Weights of a small transformer language model: 9.9M parameters, a variant of Muon for these matrices.
Each number is 500 + 25 x the weight over its row's rms, rounded and kept within 0 to 999. Layers, rows and columns count from 0. Numbers have three digits each. The size before them is the row's rms in percent of the matrix's.

# layer 10 MLP down (transposed), 896x224, rms 0.0617, rows 206-237, columns 0-223
106:536445516538471492522527537472461481514486522458518477498473503469548495478514545438487510500555459555483508453508482531452492523481517478530485484496495501515504494500548488462479521499499503510470501481468469497482493490489468518464513479489509497501472482538549521501522483491518507493444493539502501504511478508527522511511495480549472470512516507509506509501525475498498513499557504513481449512534514547511473450503481468552538471528521489497547532508499522536503511498482476483511490479492500478467480520472501534488544527499513467463487479493518520471536508497508471473524447487520447513495508519552477478529476496495468531473509473518508501532484470514509536483507
101:479512536493493488476514476501466494533492487508527511481537511521526544482496517460494485525508485552490512479509535509495490476476517483511497469529429483512508527513525491490498501514542487471475463543504483512505484526518495483532528520513459455480541467526504485516477506493476557508477484500474491473555469461500537463509485521515521469479481496541502477450478520504491492516462531510504474462533496514488531499557517513487528513500521458525450501434519479499473479558467523515490512530503517495551521477487509505528458488508527532466529491480477511469579500462507499456516482500527501489483479472523518490504502496512484537502498533503557483494450488505487487489503
114:497522529514430516486450478527505502480507522507521498483467524488508519497516518527482492468478513480538519494513496477501430489498520511527499483493516523522488538511480451429482514470479502507473533514453490467507495524505487520510508482512500484453467538515521497487481514480488525479515503571507497483493547517479497499471495530452507481512491516509476496482514510540530507505496500481504571480498491526509519490501472495489494503507511510471487501499455459531447469485501529479499502507528499541464541535504462490534475497495505572521538510511558523531515500487495515526447476421470486514527505487465450503512506501499475515496518525517502493538480512503528483482555
096:496488482470484545484511488468539519497471506506451503491536481548485460526496530490493512534462478467493462496481584458529515506501487531476472494480508509513502506496486508498459533497462548477515499487491499484496477511456513525487531472535487520555490537476509476534494525520510462517479521472481524447525502466500524486509499498532502494537525532525535493534498493485444501508510459503449491503520477513497510493523460480505553491514555512436527478470511487537500517514491500510500487529509466524525529519518475501441502528524473495477527484510505494464518511528503506503520488482495471479494498461501552517497483517520464481457511476499477486475501511505579500476478
090:458490546501499468484506515537507519503466536496474454535539513478515489499525500525505502525529522483480520523520470502536504517517499533522546517533479493490527523487450470553459465504532500507474486495479530481482475506493484506532497506483507459468469518521450523498473488511458481480488482482531486506551523507463473534501508509520502505501505531448493464531445476478502511485492485469451528458494518460565487493476482512493499511500492497551504511489520465481475495514481522513471499473509476523532501527503530523484520509517513513517463482480485493501482525479508491565564446478544480519504475513475524526496493497512446513495514488487514451500526526562486481484528
111:530488510471487467510470503491474517480505494486484466490529503493502505519487473499520490478519499486536529460498494501483525533480494482466535508547509531490500495533490500547509469503454523497509541520494491495478533543516489520445499501495471525528472501506515483470488517481491521498502501531488498487455478448478505479514483495504503524506517493410520552500477519506484485452495479518547512479528533500500534500506508480508474509502488502516478512501477523506465519503515532501485484489524518548494516493488471502497480508486509499525462495499523540500494520505504516532662507467498489517509468527505504499470499507507491512519510500496514508509492483500499486495386
118:499501486461513507516485517510537508480511500488494490493509516490513500495483486524507493494499508469513470476518496521490495462527535519507514498475530522483486511499506490539476514496491517504504498500484520500537507502483486508509457490512502533514503502517494467482509511468517469513466490544505494475465520478489488513494506488476521514497481476370509492523505499508521500474489471515550558489494517482500515484479485474489546450478497513521472488496504483494536484488489491469507500507533484500540513505498475501516489530492470491497486544489479450514498507512447518510693479497479505528501497506521521450494509515499508479487496532499477528501518520520514500502484
095:474461461512494473514516512512505503497489495499534490473534517507499469466510534481480482471545495524483468528513506510513450495534511508525500543501455491479499463485514517519480469489510497490481503504461485410461478484499473488526533579450552461517477488516484489553542523519538510473500516499504528562473512504534466513497523478489482510466504507490500483509461500526443560537539536517498499497502485521468494502498510481498514476489500538509478512488530518491472491508498492529461491502498495442480511535472505500485528528485497517485525490514533497482495527493523538498441464517494480509516513509530527493481498488470519472563494502520487512526504539478518517453481
105:492494494530505517470497489532529522466529472489503511513491493478493493507502500511489451486500475517482517518523490512475506473491485488453455487545518422500533479506504534485490533485501536503498479489505543517498471502522485504464497505490547496548490444498497507483512481515539489490509430530495468491501518486508515479464482498511534491470470471502467453511502512485480488475492511461532549441525484503495453555498519492485550538537506548489508473478521529496473475490479492489468504457504504530541564539523527497544541496486502527511438513469524517538486490478483492536479491507511497473489510488545499477527547486501465481495507509489503516504501502524516493558546
099:462503511546498503526521479528447479477490515503508486507563502494490502487490492486492465531473498460570506494545521522520454483552503487496450484472528528490556543469498513494522532462478495519536495493501487494541473476489521521518501489490490464494495507507491543508533456472513496503465491473513460482514505510556544472528505521529486488488477522515470521529535489504479469466491477504525514454522516421495543503478459516476521501508534503468489483507468546496507485522470489510508516491514519489539501487532485511485559490459507516504504517473515506490512468502498477521498522519513502440459539466486485455533514493518481494490523495477453498502487486490485513543523
108:513493451477503488503541516536487515504446471468517519488512509486473432488531512519463498515485492462468498490550490520479534542496450490512492471529525534493518511499499519521491499524520512523521498518509501534513456480559482525530482508462497564506469498459507519489486495509496502479480482474561494490521507448487481486484521471499470493429497516467471484538523502487529550475471490496479519504498542539508474499520528533486512499498506502509495526474508520490473518517493473503535515527516505502475523525513507517514524495570476545502460507474470547516495451468509539476455519494447494504457526502498518511495498495497525445492487488533471540485478494474497519480502
089:463471518477531508479540460487522492500539545486527493519494471500512509515516511520512507506516498492491545508475522514520506519490514481520468537534502482499510500462497511519452486500502509483480493510507508491468488492457480459525478479501523490522478488556503518519512505517498452502466499497488494480507442555505518505518437513488502504506526485548457491521540453521485516548491508472502521478528530505475496560461504486516528472499500504505497458511477495480469502489446540506492546521476469539492491450533489495481480504503497469492493479500562504532522477528496527448539514579525476502506497503510486475503484491486550517468482540497483491457469509465467517539453
101:483504515453522517539502510512521529551477530496507524511510513462516503455519435489528520498512471484506509513471529513470478516545484486491489509466519511522478517446467492480510513482527534508475513433460499487484491430442532499479476492521482494519444511516529496512484518526530525498511473511462527507460495468519472541533507507520513517494425495546482454467485524514431488517473535501526500500513525511516560496484489475490514465514521476528537516506495492521506489482490502511522491513504484463530496493511478486483491495542486507525492524486493508465487513512535507538465517485497483483526516474491458464533481494479520503531547483479491468482538499487529531521523
109:546530470503501481504497489452494523500507448531497549469484516476500502483494493487470466503476449486528523484485520438491479493529493492519517530490452505501490489504534473492523514535492504508514453515550530495472527500523497485514464533506506513509525492518501485522495450508454497503472504500504502529519529505546536485531511529510532507531474478489525487488485496519461453430531490482552521520513502517490542447536495509518504513529474524512485505497495530467545494499509472452514503472475558496493479468473431517542481494525500506462496488477482522518508501515521531493452468495490470482466447496499502508511536513542478447511496525504516506513496510561526512503496
093:460453440505501535535518473506509492476499483479484489522507470508487490483511507521519499517513496449512459499502503512487516501497504515475475440486505482506486548508498459485471490538476500502512540537485515469543522465491495560525483510466496503521510545515494506509515536500550523478538511519462482448508506528516540520448500497495498481499447516518504503512532482511518508492501511497496515520535515518543531486469513499490510470456479487507493515515496504476502526457468510500512488512478447560501484483495470505540514491499548483479526488521495504493522550523483472482494471542489538469501497524444515538449488521554497484425484472485469523516506469510471520485546
092:489530528493502467476446521491512496493469513500485517491520480481497520520501519539506517556555551535517529503464518502498475507485498466494526489464461496496479510511490545457479471540504497444527515501504476478502487513517518479532513504523486516521507471500480483537513509495498480515477515520466534499488557510508490476509526511504550525476511502516525521543511443466458480498459487506495477536469483507528525501457530508479507472466480493543491558496520482516483487505504572494531497487472498506492491496534524518498453529517483492522524484507488457483470479491475501473560516533474455496510423472485537461513547491523468476504492521508485507473461523482495485480494
096:489472514485508517524524494498497511464549532498493490434470534502462468534524482508506530511449478497509466475513505483522551516522506528544525497477485525511509498527461464489497478513482484526496508502503530472499516438491516511490525499487497510519531501512481499522521470488496506494514506471519551488444543477506523535488465507482508515460497483521513531507526489491484521455501487519507459504516483494477521490514525504475500545487489513496439487499513459533535472493548526499511509480514466446535496523511482512470435532481455482496510496521552486511484498486520483437475463481513495542501514522513494477539528528510539459498496506502469496544523470506464468473566
101:485526469533507485473516517473494505527476521512492473524533512511492462495549531443538479497488555522505451513491487526493535487437492521505458496486550484455519515485525483491495505490529500512539468531506485493474499488522472491473482519457506519512481482546503471497485463517531501446511468516489476488534475529513518530567505542484511527514468482465541478480504536511512450492514512491506478511494493454526487505535487477512515519482487494545489504457545487521541514463490498439493478521497491506498462501494516509482464540515511494479502476499531469536486532504542502524543481461506484540492481519485476509480468480479484498507490525552520463485496464520525510537486
088:485508477501536541473475498508551520518527529489526521522516495499494546490516469534522482515490479476502515490463519517551508496497526513551479501472554532439481485496517506504464492479494486498455513507512500512461537547532482517509510493472505508494519500447550510497512479517515517443549498514495494481501493520483481543482544518509406530498503485467498450464498504473483522475537515474474466489516444479454513521501495486503501490544484476501440548499498464500522478485509504490497501528513498505479527528550501525464493497502519503482517501478512515511488503507531490482548436505484521518516482478501493490480490511462482532459481498489500510516498512551468491547503
101:485510473518515515531447466510540514518509482516525471535514483525504482502488479550467514486534469528480466482504501528471518497470552460500560492476536478500493523502540525534529510516519484493516521503544505485532509522513534507463504491486481508478532450504528482454520510496494476518491539480503538534441462531476518470486491476524484488474504493502479492501490518512539461489488505531506509473536481500498494526513509481510491485495497462484513531504519490452525486501559519453506477442519512505433499490503468511509501498466536535487494487555520485477508472502481516499463529445486500536516460475499476502526529524512480465509480460487544517528527495452521495521463
096:518522526481478450510498504492517527495535482484519502518521519500479496520511501485533485482453480526527504501476503484516542531436498471483466490458504477487516483519490501565520487473518466482530503530510508515501445464528545534481530568555495533547513545509515460492484565467535469505497509466485514469454458534543499498504563496494453483480491512499498476497459491498496501499555535500511539477540524469505549507503520493508487493499509483494485517504498504505513486504485478500506527504501501530466503479506501460470489493473529492492513520519489496494458495513524494456500519457474479532474472467448506501462504502481523460519516459552512478524513495516484490490502
099:480505495513483507491508463512496529490480497502528541544478484469501479473489531506527522438471495514524493485468467502502507507524494531455511508493549507503486501537533503469497512504480480496503484482480530494505508490542469516509557506489480515490496456536535507494486510493503454492463496475462469507481531477516487513495521552493523519554456526491493508519534552537508493424479470547491500531497504508522507519516516464521527504477510496476517532540454493487493514487464493478518529503522547513490531452520468483514466486470504494486548506438483515490460533546547494544510497498436492495546510454467498490516520478507491522522461468526501487516458490508492496485485
090:484505484514514517534527459491493504495505502503488479538498476527504524503521513507524503490523533475498481510527516512509532516508482492490502519535463509513494476503497504516451539531497517437526524504485528515545444505484473493508512511471489481478566508547460526503489533520495508509494515509489514497484542504529515508464508461509511496491451435532534503483468474545481479455447507478471458499488514541473535518467465525468510496545487510435516539483482466511511530488512511519464501507514498488494483476470484507509501532499540481475511477471526521506523516478529534519527463440492468489502460500509533487485534472493463444523552489489481522500453498521508485542526
098:557492489510539518480501498500497496488478493482564534533468482495509488461515481477478474472496486490503532520546499504550493504482466504478538510498476479474522493496549505488518469480506492475460469512513506525525515503539555523508516484469514485476471505506508496522515488509477507465479473481526460510485499500488494545488513532480498540503510506502490437522480492471480528522526533509494515471488495499500478513529514461542518473515515525491466521454497486474468450486514508488472479469482497489483484477530511471432469525543497471554517523529509496492487525529498463521500496494465550506491523488540455492517506441531503487479542516476464484526524487529576548522501
125:504492466524510511471500534521490495515469474567547504503439498465521510495517549483504468524495487509457533530450521491533521475498420533553502481512492462518533426507531492468503518508513530497504486460513525504512504463472472530501500503515530473503500476545520504501525546491511511513534478495501501518518499476486494528471537477514493473487467527498492520505490533483490506473469486501505470543477467504509493477529498501501543519533496481540516492502481526488500509488475512483517499505499484482549521450507536507547533516438493521512481495448499502516483538523464499476440510484506465469544527481478519463473506505504499491465492527502473478501479476528466498496513
099:478483492463515484478518484516484503513462519489478467546502495509482498506463531506500522509493547495528468460499485502525496495491531513539463482458489486489515528470467499474499445502545536527478508473472460497502505508500500493504505467527486532449489435534470480490508520524505450484520494438495522505526516465474544493504500547496495543468501528513511459469525518496523505494525525510543488495516499503477476523509461502548506514514492474531515498496528501530487514518554572517472506528498496526496519482493519452449504502510501494521504464533525528524497503518555517512462467526505490504495513487509485496485507513460489520520433520479530532478516472489468480442546
109:456494491531495525492522524494454466483521498519472471506478499511433506512477532517500519488462462463444520490527503534481525525507558472492501511468497526525521495499497459501508496540510517487505521491497495488458493497487514474459453507508546492478483485460490493527568504531503482477488531509469493449526512487553517527448519559509499474502481491521513521462465557491500481504506505485547497460479472515517515542528494524508502517516458492489540530483499541517543484538483430470468521528516510504487530511500508490464477463500497472463478488506487501512504468481536500533483500487500496506505493493501513524510525514440517515507509487492561530529484512506500520511469
098:470537482508494503518447474493480479499508505489574503509512493526494531501476542504523529479451473510552507512500509510480555490463492498497479464492513514514526498549482469513504521512498527490535488533473515495522463529496515494449457546474511505560525484521475463493461509534512515562489486502533482497514480508519491489513475471469501521481511459535508489511494491505523497478505543498462516534509492508520520490503471485472565525471485543498493505509501485530426494507495482464454516502446507513454535510500495522467482501513488454486441482487528516469534496494505509502457509509559544498504520482527534515531510487489476495466505487474479466485475511500523518497494
088:505437460506526475517496506511532494513485542493481460498544487466551495489500554498476479490525517528493511521489496487497495491490504545452470509512507527496484503521524446493525530502507521533450494493488542494485486572483483469509521456515498471561538503504514535503479475514497503489490476494474532518510508509469525477528510448499491468479468498495479453495519505493494522491497488510506534513493516520504536507515433459532479486494484518560526500430515503480479478542524517491518481479496456492498497523518505488483460542479467482465533545514491539489492513530524471519455465496479482516482497495474504481500502506511461515528529466536487547466503500495551485493509
099:482490488489509537535495500492513504484502500493498460491495473521482531505496491505435502492551514494535492519478491523558510530493471511507526459514529485487504552448533512516504482506477545490511416505475495494510530467478491486514499456445463511533497494500504490543482541469494506469507526498504534506497466479468469539548491498519503486512516478510481488472479550485532514538535522515556499505467494498542500518476497515503502514479503531509516469498497498481518466479484497537483518518485483492527500521461473512488476471555520475439463487426508503498450521518524532534455467506509494526491534529504488465498489489494499510508485523499493493512536513520524444536477
101:470513543507539493496501522470513512524502507510517506487482466496502491477494523486474506463530488457490485494483490513512505513513478449465468515470466482497504512453512508488515524468478520481517486504502490496481501481454493524499490485505519501550517515492549507497519509513514554499519481513449485484543508526520512508511485503570505540488503473500533525496533511527475508494509503531462476489495542447523486467479511502540518542493509527447492492499458535510483487510511470451525483507474451527492464491511485529517537484504522550524506438518474498473463480498468513463541516501554513498495516554514494552508523537487496453524560477536462472474462501476511515463509
104:466476519530478486481524506499500473481515494485442497533487530496483526536470496517509477503493508502477493492485535516535468480472524442514486477556503531488532531492481498508528478458494503504502511524507505514491528466485481560501545444490508545484465481488551514483496536493522475510518544476520516467502527473526521529508471491460455522448504502517485535485457512510472464500484520495504491510557486488484500514473507490504478493470480493543514510497474530503485505504504512513495480505500523522455503536534461501476519480484457482546460559509520494477519445538482498518484512525466541446489535515519472522503482514520481482502521519491494498464523568477516459519528
# layer 10 MLP up, 896x224, rms 0.0617, rows 207-237, columns 0-223
111:518504489464494507513510529488486505502466468449501498550518467499475523497472469464497536521486468472558496522530550508502485457512505516477522501497482484521542486512525444528512487499467515487504462519516492551471478509461501510538489532472473507508522495489560507459522438487529546476478557528476495456491506541513491521487559484495479503510504514503474508478513469547487502532539495510438489475508468501516519489491524484524522483490514497500470502481469464499519514498537503521486502482495493527449518518488524456500497476538442512507496515471546492533502505508473497442522494484509485479527530527494514506496495498515506522492495488546475487471512531507448533540487
102:515502531502477501486515492562447484482458494478533482498521493528505491498527460496472529535474511460483495512527489500413505496473514507498455504499474495464492492502510551502493516466494475506492471495528490474530526516523501540502495495450482428482532457505458504488449520521500522485486512511509544532472487475532495531479495469519497489501539533513511505502488539487509537552450532463522496476507520508515493516519499491462501520518490525499510536491496472523480478497517491483504482521547479479485487515521490487573481529503514521498494476517497477484463510485486503573505524531506562509495487496468434506512488530498478530497485494511553514485520497469527479504539
103:531510535463466470488498540497524492504488502546517518475526537515497494523541516511493480501478531488485539535468495505518522523451452526513500497537469470515478525491515514518480511507488507527511492497517487521476456522547478488525501505510512485507516495519475520468495519479520507475467501541484545502477536532518486517441488488466512463503517529492506514483508479566524479524491535537494485487519541488526519495498480479505496493539527505499515495538490479495471481490499471512507456566538526497510436488517476479469547471432470516460560497530475470491493495479446473491444515483467523476500483490457502458515533485526507493520523470500485496518547498489498469512491
094:499526500479475486489543521471536503509515500480523495510511493534482490492486518553501486531491468506507523471467493544479518521509475459516470438525500472501466501495527522494531498503542478517503440474502509438527533497492509489485491465509515472527512519496503532509509490476499515526464479526494489475463502506562494489534498521501440522474493498510528516520515515486503457504503490523545514521528538499470526536474545534489486498507517472412504550539493486531501464534496525476482509532485479487509490519502498532470488467531504425518545484478480456499517498511469538474473481514501528522488492475497458468476494523513499505518498494478520536445531524474511515486518
102:494491505481508480451490510531496583490476482489542542517494492520505524532470526459517487484494437479467449510530494491515485491523501532526520438503501503566514496510489493486494495493492498501480521502519519497515483492484526480482478487491527513505527506527477526498558472540498482523511514470487534524511528473516485518514561497509463520474462480528522489508507493510522490511520484518472501489469464467503499474468490492470534513546519527499471488504497463499503501447460483467505517489519477490511462497486500507484493526506494505493517489500454495505505523490499463512583474494512512460523539425477519482538485509548494485483493462515477494505528493528462470500422
102:485518480469527491496537489517495540511503480546526492457514504522471527506488484475479498474488488476509480522514482509500479555511485515486547493506503517539510504518468534501512473488484473511470495501536515517483507528498463489461472534526491505476533520491473510491512477451498493490487510451499530501522491459476492537474498538534495495455480477464514515469486469495494511486507511458449479447543474530512475520483504491498516584551491511523511515498508482473493467517491497486504496496508493493482499496537523522509477516500511509538494467527493477518501516536475489489558444477478484436555557451485506526485477519487499504501538522480474502515464469452473531525431
099:494490532472470525488463494542511479554464514476477545514502507471505494535486529509504436505512520497482484531530518504536480548523551528462458469503548478537520515472540484524509492517536507478535476506533492507530500474481484494513469504524465460533520479511486516504523493529513529463535490441509487539487539465472535465513486473488488486488495535518525472497430464518458479522537520485499551468496488479480494492519524508521492502493454545470482513490499489504463510479524482501494495522483490458509478445491524519479482511466507542490529462518514466481513515521523489530480487499523457516502506461501530485516513512496514510501465520487439511509498506510537514496496
102:508488476484507522490483514522473498506515538465486491518477515514498503522511477471516515510477459480474491540546477457501511510478513531513526457440490508528484510503510497464522512492485498527504504497508535488510522481504509467520511507508475484515495496493481534505471517475507534514480509480554503496513494500569549507499508478516499475516532453510512551498504475471505540521566530471516426506506473504492525497544521485522529513507483500545514512503455469501525492498568477475515443552453471475521529502475544485565512480479476465476552496480479494541466510504471501485507464493468473473511463499507459499515511502514519514534471499525521517468537510517498531520481
095:501504534501498512540504487520517438489497526518506530464487514527496490486497514494485433557509481531486489508462543545493508496508467472514510515516499520503500464525529511540492458511524506473525476504497474484497533515469498485523462515530511502471521484533482488496507511489509488435540469480485554474481515534514491504532486503505501472522506518526493516502518531485467527508460470518469458479510496502469479556484504481535550503551513494490483514531472502489470494548531507503493477532528525519487530418507478510458523518526519501527493497466518495485515515532451517496478489479520480539472499464501475427492468491536489477526544517468514508512508481532491475486537
100:505534509484484507476523504511500537470438487534517465476494506490520493478520513486512523496517492469478511541537480505486470501473496503492487491527519472507505503576483486499460483523481476498541473523518507538539476486555484539488499524468469496471485486509451539516546474514468515533478460494459500498520485531507486506480506507477538473484510497517492468479515498499493500545462510493520488546473462576507435487506505492477508464500485498504510486515526498443490533536491511492509508526499536536546499466513533510523495471514480532489534490504495527537520454490506502484481494487493468513469520558494458499501440465532476501539482522551486489505509462476486501527506
096:490492508506515541514504486448481498462480523490512511487495475512490507517513508518478509497521490524506516472510471534510487480494519472530492479514491556527499458506502471506571484556516454479480518496447465489537531463559524514515516503478503499493505490504543492548500538499505482491501506519472516508464530479518541493517490490509521536489478506479506479508499554460543542496524466506516487520508492525509526501467518462525498542514531532509498535480508497449498474508493541499486549496488499468551501479507459514468539517498487503509560516482460469533532478491492489456458471486473482447462463522512495476509505511505464516527513500489457515463486503521503436519462
103:494473508455506505507488530500534522490476491517485515501495469510505515533514537489523532521489488513515455498492531491544542498485525501510483489516484507453482513503538515502534470492495502494480498407480513490492515480481500462504501538499478476541523532475512500486508463507536528478468498509531509483522553505527555517486486507520504495442527542518474485460478557494473471478479503516492498458481480501475504524516530483510544528498509490487527497501518473498518493502530506515514461522455524502502511514475464508523446530564501457494497522553499514516513460467467509521508488497501512491508530492417452463503470487490531508533486508523450509501514511474532551480476
103:467475462534515479547477514504504499507503485466516481487484565494457439494539476553501500514488475475522465515497497493538519506520467525503515486493471488513584534484461498507554492480534540468491514480494465463485495487488496516471508489507493523474475500518491478498499492516461497523522505509461547505467499507508488506507497555496535500467479542535546456491476493511508484439532475484537528491515508471497471475492481530509489483456546521487513537487498521534523508518484501515541482498480513533485492441530504464532552473513499524499507496499490498506495520516490480529492522490535467507505472485495479502534508479487546539538496525442512519464530480528521508501498
096:480521548498499478470464478518510505505490519527510533490521517510491505507489479533491507481485504532487524473485488455490520465512457462533523511474486536517522508481551518479465552451531460513487488489494470508518509511517486457511516497523504480484525525465496484490524517489479505469474520513489547474528464488525472523549515516528516483505521499476532525512493463494508457523507412493543483501498552506517479568512496482538480499564489499498475548493499484511525455495499501500509510518514524462488498508494506499545501521493460448511463495485491476480545459465501556515490528494492481505488484501510483483501481516484491498534548547456510517541499537498503441489498
093:515465476548482513553532498495488485499518465508529487501476467504541511504487464502481539489475504448512510511452449475523534489527491511515515470565510495484521480464496527477546486466495550521505543527522478494499500514509507493484520469482539523510470526501483509548504527522505529448492511506524507514564522537492496537508478500484456454462487481507529516508489478510489542483511440498526481508484547510537509471498474505505491489499498470499498517501446524512511465493462489490480505505483505517500499479515495479499511509519540486437449522503482520536501444499511446509500514476540476462494544524500497502538509526500483518501519545485456488538492505480495490508451
098:486491513515521493480514538505482520528501472514502438504485494484494502479504477494492476498508507513432553507505457476542504534474507492524476495554534482500498493537510502495455493450489543483469500537522477496553494530508518486534536528495553522532489501474493506513510511454494449483492499507474494533521507497505509553445530470485447525533505510536529483520489505472473501513463498498524492535495525484475475531491451517530531492472490476536510512530465528527473499511473512470489463502510498495501553498474500506499456494491530463530496481497522515482443491480462463497547528511528507521482503485506504448464502528479472474513491448510481497523465542497516468496488
100:550523489478515521526531520486504496517482465496586488486498483483509509503499488510493502519488497474501552485469471473487497501528506523510533515510516513498459506448475481485494510504490505497478521509438469462463491507515513486492490510477496503471493524480520518508564492482487512531539562470457503465478468480526501515473456506498457494532524519479483523497479502542486495476498465516519492501507522510489496523551479507495463489517497522545514506515448464533476436479503516513508520533507512504531507479497429494519490493478477532544507492529476468541508509509494494506424510520475485472484542516523557501473515519528489468480478487472504525530520521463515492450511
092:488509521518505493482509525511495458477507473525494523494501522542502529500459458471509507483493530496532494500464470501471463501470479505460473501416445500532540509490478486504517524513529510496491486488485470473525480476470520525511538506513509506560532491510487523450521522470505475487510493467517518537489536514456502445496497458523508474495517497480482501519530470500523491512487453511532524479469544450560473507435502499500508564522523501490536515490474514501477486478506525502553497535519473469509488503461479487521518502513460480509498499477486478510531508508499531512554557470541499471515493496475515471502501507499526468532511503491507533546537510471515520474504
103:504505457497494495494526513507459479555499462494475504488473521478510478532499473500482496548552491518483526496537529556555500476520477536531513509504496492496515483467503517474512529533490446497474504508564505489515483517463510479543553456474490522466502463502495510454441464519492479481507518514541495505488492493532503525492475538499481497528473528537513526509503465512517482519545419511521496507522481502507506536470523478525474479514515501514479499515492494511503468513505516462511514511433485516518475515542493461444477502545532524490516447505512520537515503533527491482459481518473505505486540482494482460518454492476502498515494511527502523483515500531521520483510
097:506488508519517511510459466510502513496471499486508438498516511479513483479474492504507495504512465465485485534497442447494484500548513501491471503521501526495478465500482552461492481513465505489501481473503514488492491523490523504491469497442539477533506481536506549521503519548469471539519538519438566516527499534501495508527520534525506503493525504524496533514505487476507484512514462497511444513507488521525483511518461497537470491460512496499506563498518512506507513519453496488510476465522512480581526458480468528496470497545495487491509514519528520497546512474462505506494513532518511471545494456537498457490521538512487539536524526477499492473496495530536513520489
099:487531498456527471501507542546488524498468512493481505496528507534442501456492537502531492512545490524484532529479500506459469493435523454544479492479496486481452470491465532474539519480554525505480455472474478440510529525494514499505473464534500514516501497450508535533515546540488501506531480515488549507484489526516470468510497505528489485496493464546540513482491526481534483543472482499489494520511507505473511516537523502490463503558542446496457492507522487470462487501521508505516486477502484483487502545473541493522532506483476479504463475521552499520505509469488527496496521488519511527542481501490504511501507521501519491473506522459499509515492475467492492518481
095:494518501543532541540548476521460485471503465514493525510506426539516490466529519505530509531491509480448503519500504497460492451529478495502528495496509499541515511534497500506518495453503566513484483429477483502509529480487508503513510505522516473519484487474516514461491472537494490484490526484473511486510454482484523475491493504509515478500543527517494516479490498497480480475480525474495484529463541489519510480524482565447520516474510491501524488547516498546506481528512541513512512508513496484442464493545519469512491501493443540494495517494528493470461541541466479464471527515523459476522508520514478509487504490477473480514502483454497512525486470482537547501494
102:505529517481530479539535495507490505509490497502529518549497464495521485492519502493497481518542541483479490467479475513464486502510492507525540489501538541485499449499470492479500505514497483463457489523476454517494510498524478511509530481529455484487553499508484494503469506510534486530454559520523489455495485506561479459494507515512504500512522473529495501452487523489456513547536485516476473520529510558498498481505532475485495499486492513498459514520498500516502525510475458520526508483502537441488462561522501470555522496505525514483508510495492484513500502519451574518471497542517474474454529479517478494514477495501458537512517508474479553466469469470519497523498
124:518507485508504480494508503487491548483508491480477529459476521507479459487490515459520508537494482501463542522518454492475466489478469539511534525525541473526507511501524502518496498545494485522476503482522542488540538501496469501527530483517562532496487482542453535472486525482495510468539450518514492494535457498506477451485520493494497492490518494507502522469504560502513506487488509499507503552465505490492519462522505484496535554516489497487484489552505529492499501479448498520541502491505494507521528458469487432546482488441507485491499502484507493507473495543479494468491500487449513462479550546470509495491490516456521475474513545528498521511555520515496517511526
101:524455508477520490496511521527479499496506479487506516484499532499491505546501468521474477503472504511439563503505523496469473474545465505487454529523492492512491472477508505490465511502510524485486522527541496512475536522485518496489488534528489494515504549512514493521481471477531505498463447518508465503467480501472495514478539467479485486511473495486524555459492479495462477537470512496536466469553500522573498479540524505485496518512526504479492519530497526482499448515480456492486489598506463481520517525504513502524507448486520460471539489470478507516513520526473499529506485490522508510517492533509443499495486446514484454471508503503462516468512498498492517525499
099:512527496482547506491499477446510495481443482479524551533478513480498495521484490512533489528521499465548497520541544477487475487502526520515486502525500470499537497505524484544505493525476472558496518527471510499501481522505455538475547467542511475498515529526524529526491456484473502515463482489520504517502480513462486512503498490499472499487550465507485502512526481533487448495485501475506472512518516460524549484444501471503478449505544504461499460475525477521448504535480504481527524490513474477518437498465474480496491522525514497582507509494481554486481500496471489498493501549475468464535490503507512479495519510488483487506511535504463505516521499532495493532486
106:535535471453487504473464498519486493494509486476555472504475494507491514499470487475542477476518527494471506530487493505495438507479433474480556515485461528561505501528511531488510500484532498507488491503469491526492509470496487523530498490542538512520498484499491506478511484543521505509476510434487488500484473515531507495510504480494505482522454527556471522455497475509469467466545517512520448531490500524455477531464524510480506471517526531490512470498528513521487460492522529517515481537472491520491515498469522498509493524537500498524550451511480531506501512508511457531482501507494523447514514503491434479491481536480483502538438499502520510495523540522511539472496
092:523526526495503536516512461514502484469509489499489500433474491521474476504501516496525497534470535504527493494484495511487454491521475488505528477496522496516491454446525520489522456449478498473505509528448498490503509492541485533516501525541527510470542528483511519501503485498462535528500508494452506516526509545488505493482486512443509499522517492497499471458513522507470547529499483453496484487503543506539567485470507509515505545481510513530518464475514529472491497512528529434507507472500463500520525467508504518534479528493502481534444548520500531491506513478500520529429523503489520449505454500425480482495502487498497525487485504513521491530489528482503521511469
102:482472447484521529489478507512519515476440493490473479528501501511532546483504452524512432512530496574470492554502474468521475528455482502557526486538503491501492485487482501452519490544498487501511493499496528493522497496494449486523529529490513520454468481512515547466523543493518494513506473502524537468546491527490469464487497450490482507482512513521458516496545485536513559511485501509457459520529482474529503532490490457498526496520500546490498482459494535491530518506514508517544484484511467515458506514506518496493505476498508528515503482529475484520475531532508494493487471460499473499549527534502526498498496493522502487510475519496525501502546522482458489522481
103:459497511470529495501530491485518497431481470481515554488525488488507508515532500474512513504511498502510492466510496509500463528497467538484480480479486516481468500477470540565474536502518503512479514503499497499528524532473550491480480477477489503521519457507488536440501490488454504488495488496514498461498520547513502523485504506481520489533519493491507523488496516479518534502486517471478484491480433502460522546554519516465506483496538471507482484524475519505552478480469493530482526492472545502497515523528467512500534468523520468468546514544493492499484484435529486499547503460487505480500504456433501469494517521495529530545491570537510527489489505500528512484489
105:487490461492505506521483533487481464504496482517545536495504451535498530476470516468498488463500489508467495518483513533471520521482485490502457525515517530496464494485464497511494519520547513495507507601462468528514488492480519482518497517496515495508545491504478485525506500522467483480506519548529562467507497468517508509494495502516463498476483522491472502565480544466514509483512509486567471513500511495493515495515479497488484497570494505501518523513503526521481508486456483514493498472505484490513452476527534490530482505480475532504473487486494507512509447486499486467455544500495511489528537550462513541495464479514465445482503508511514469515494486531536506474423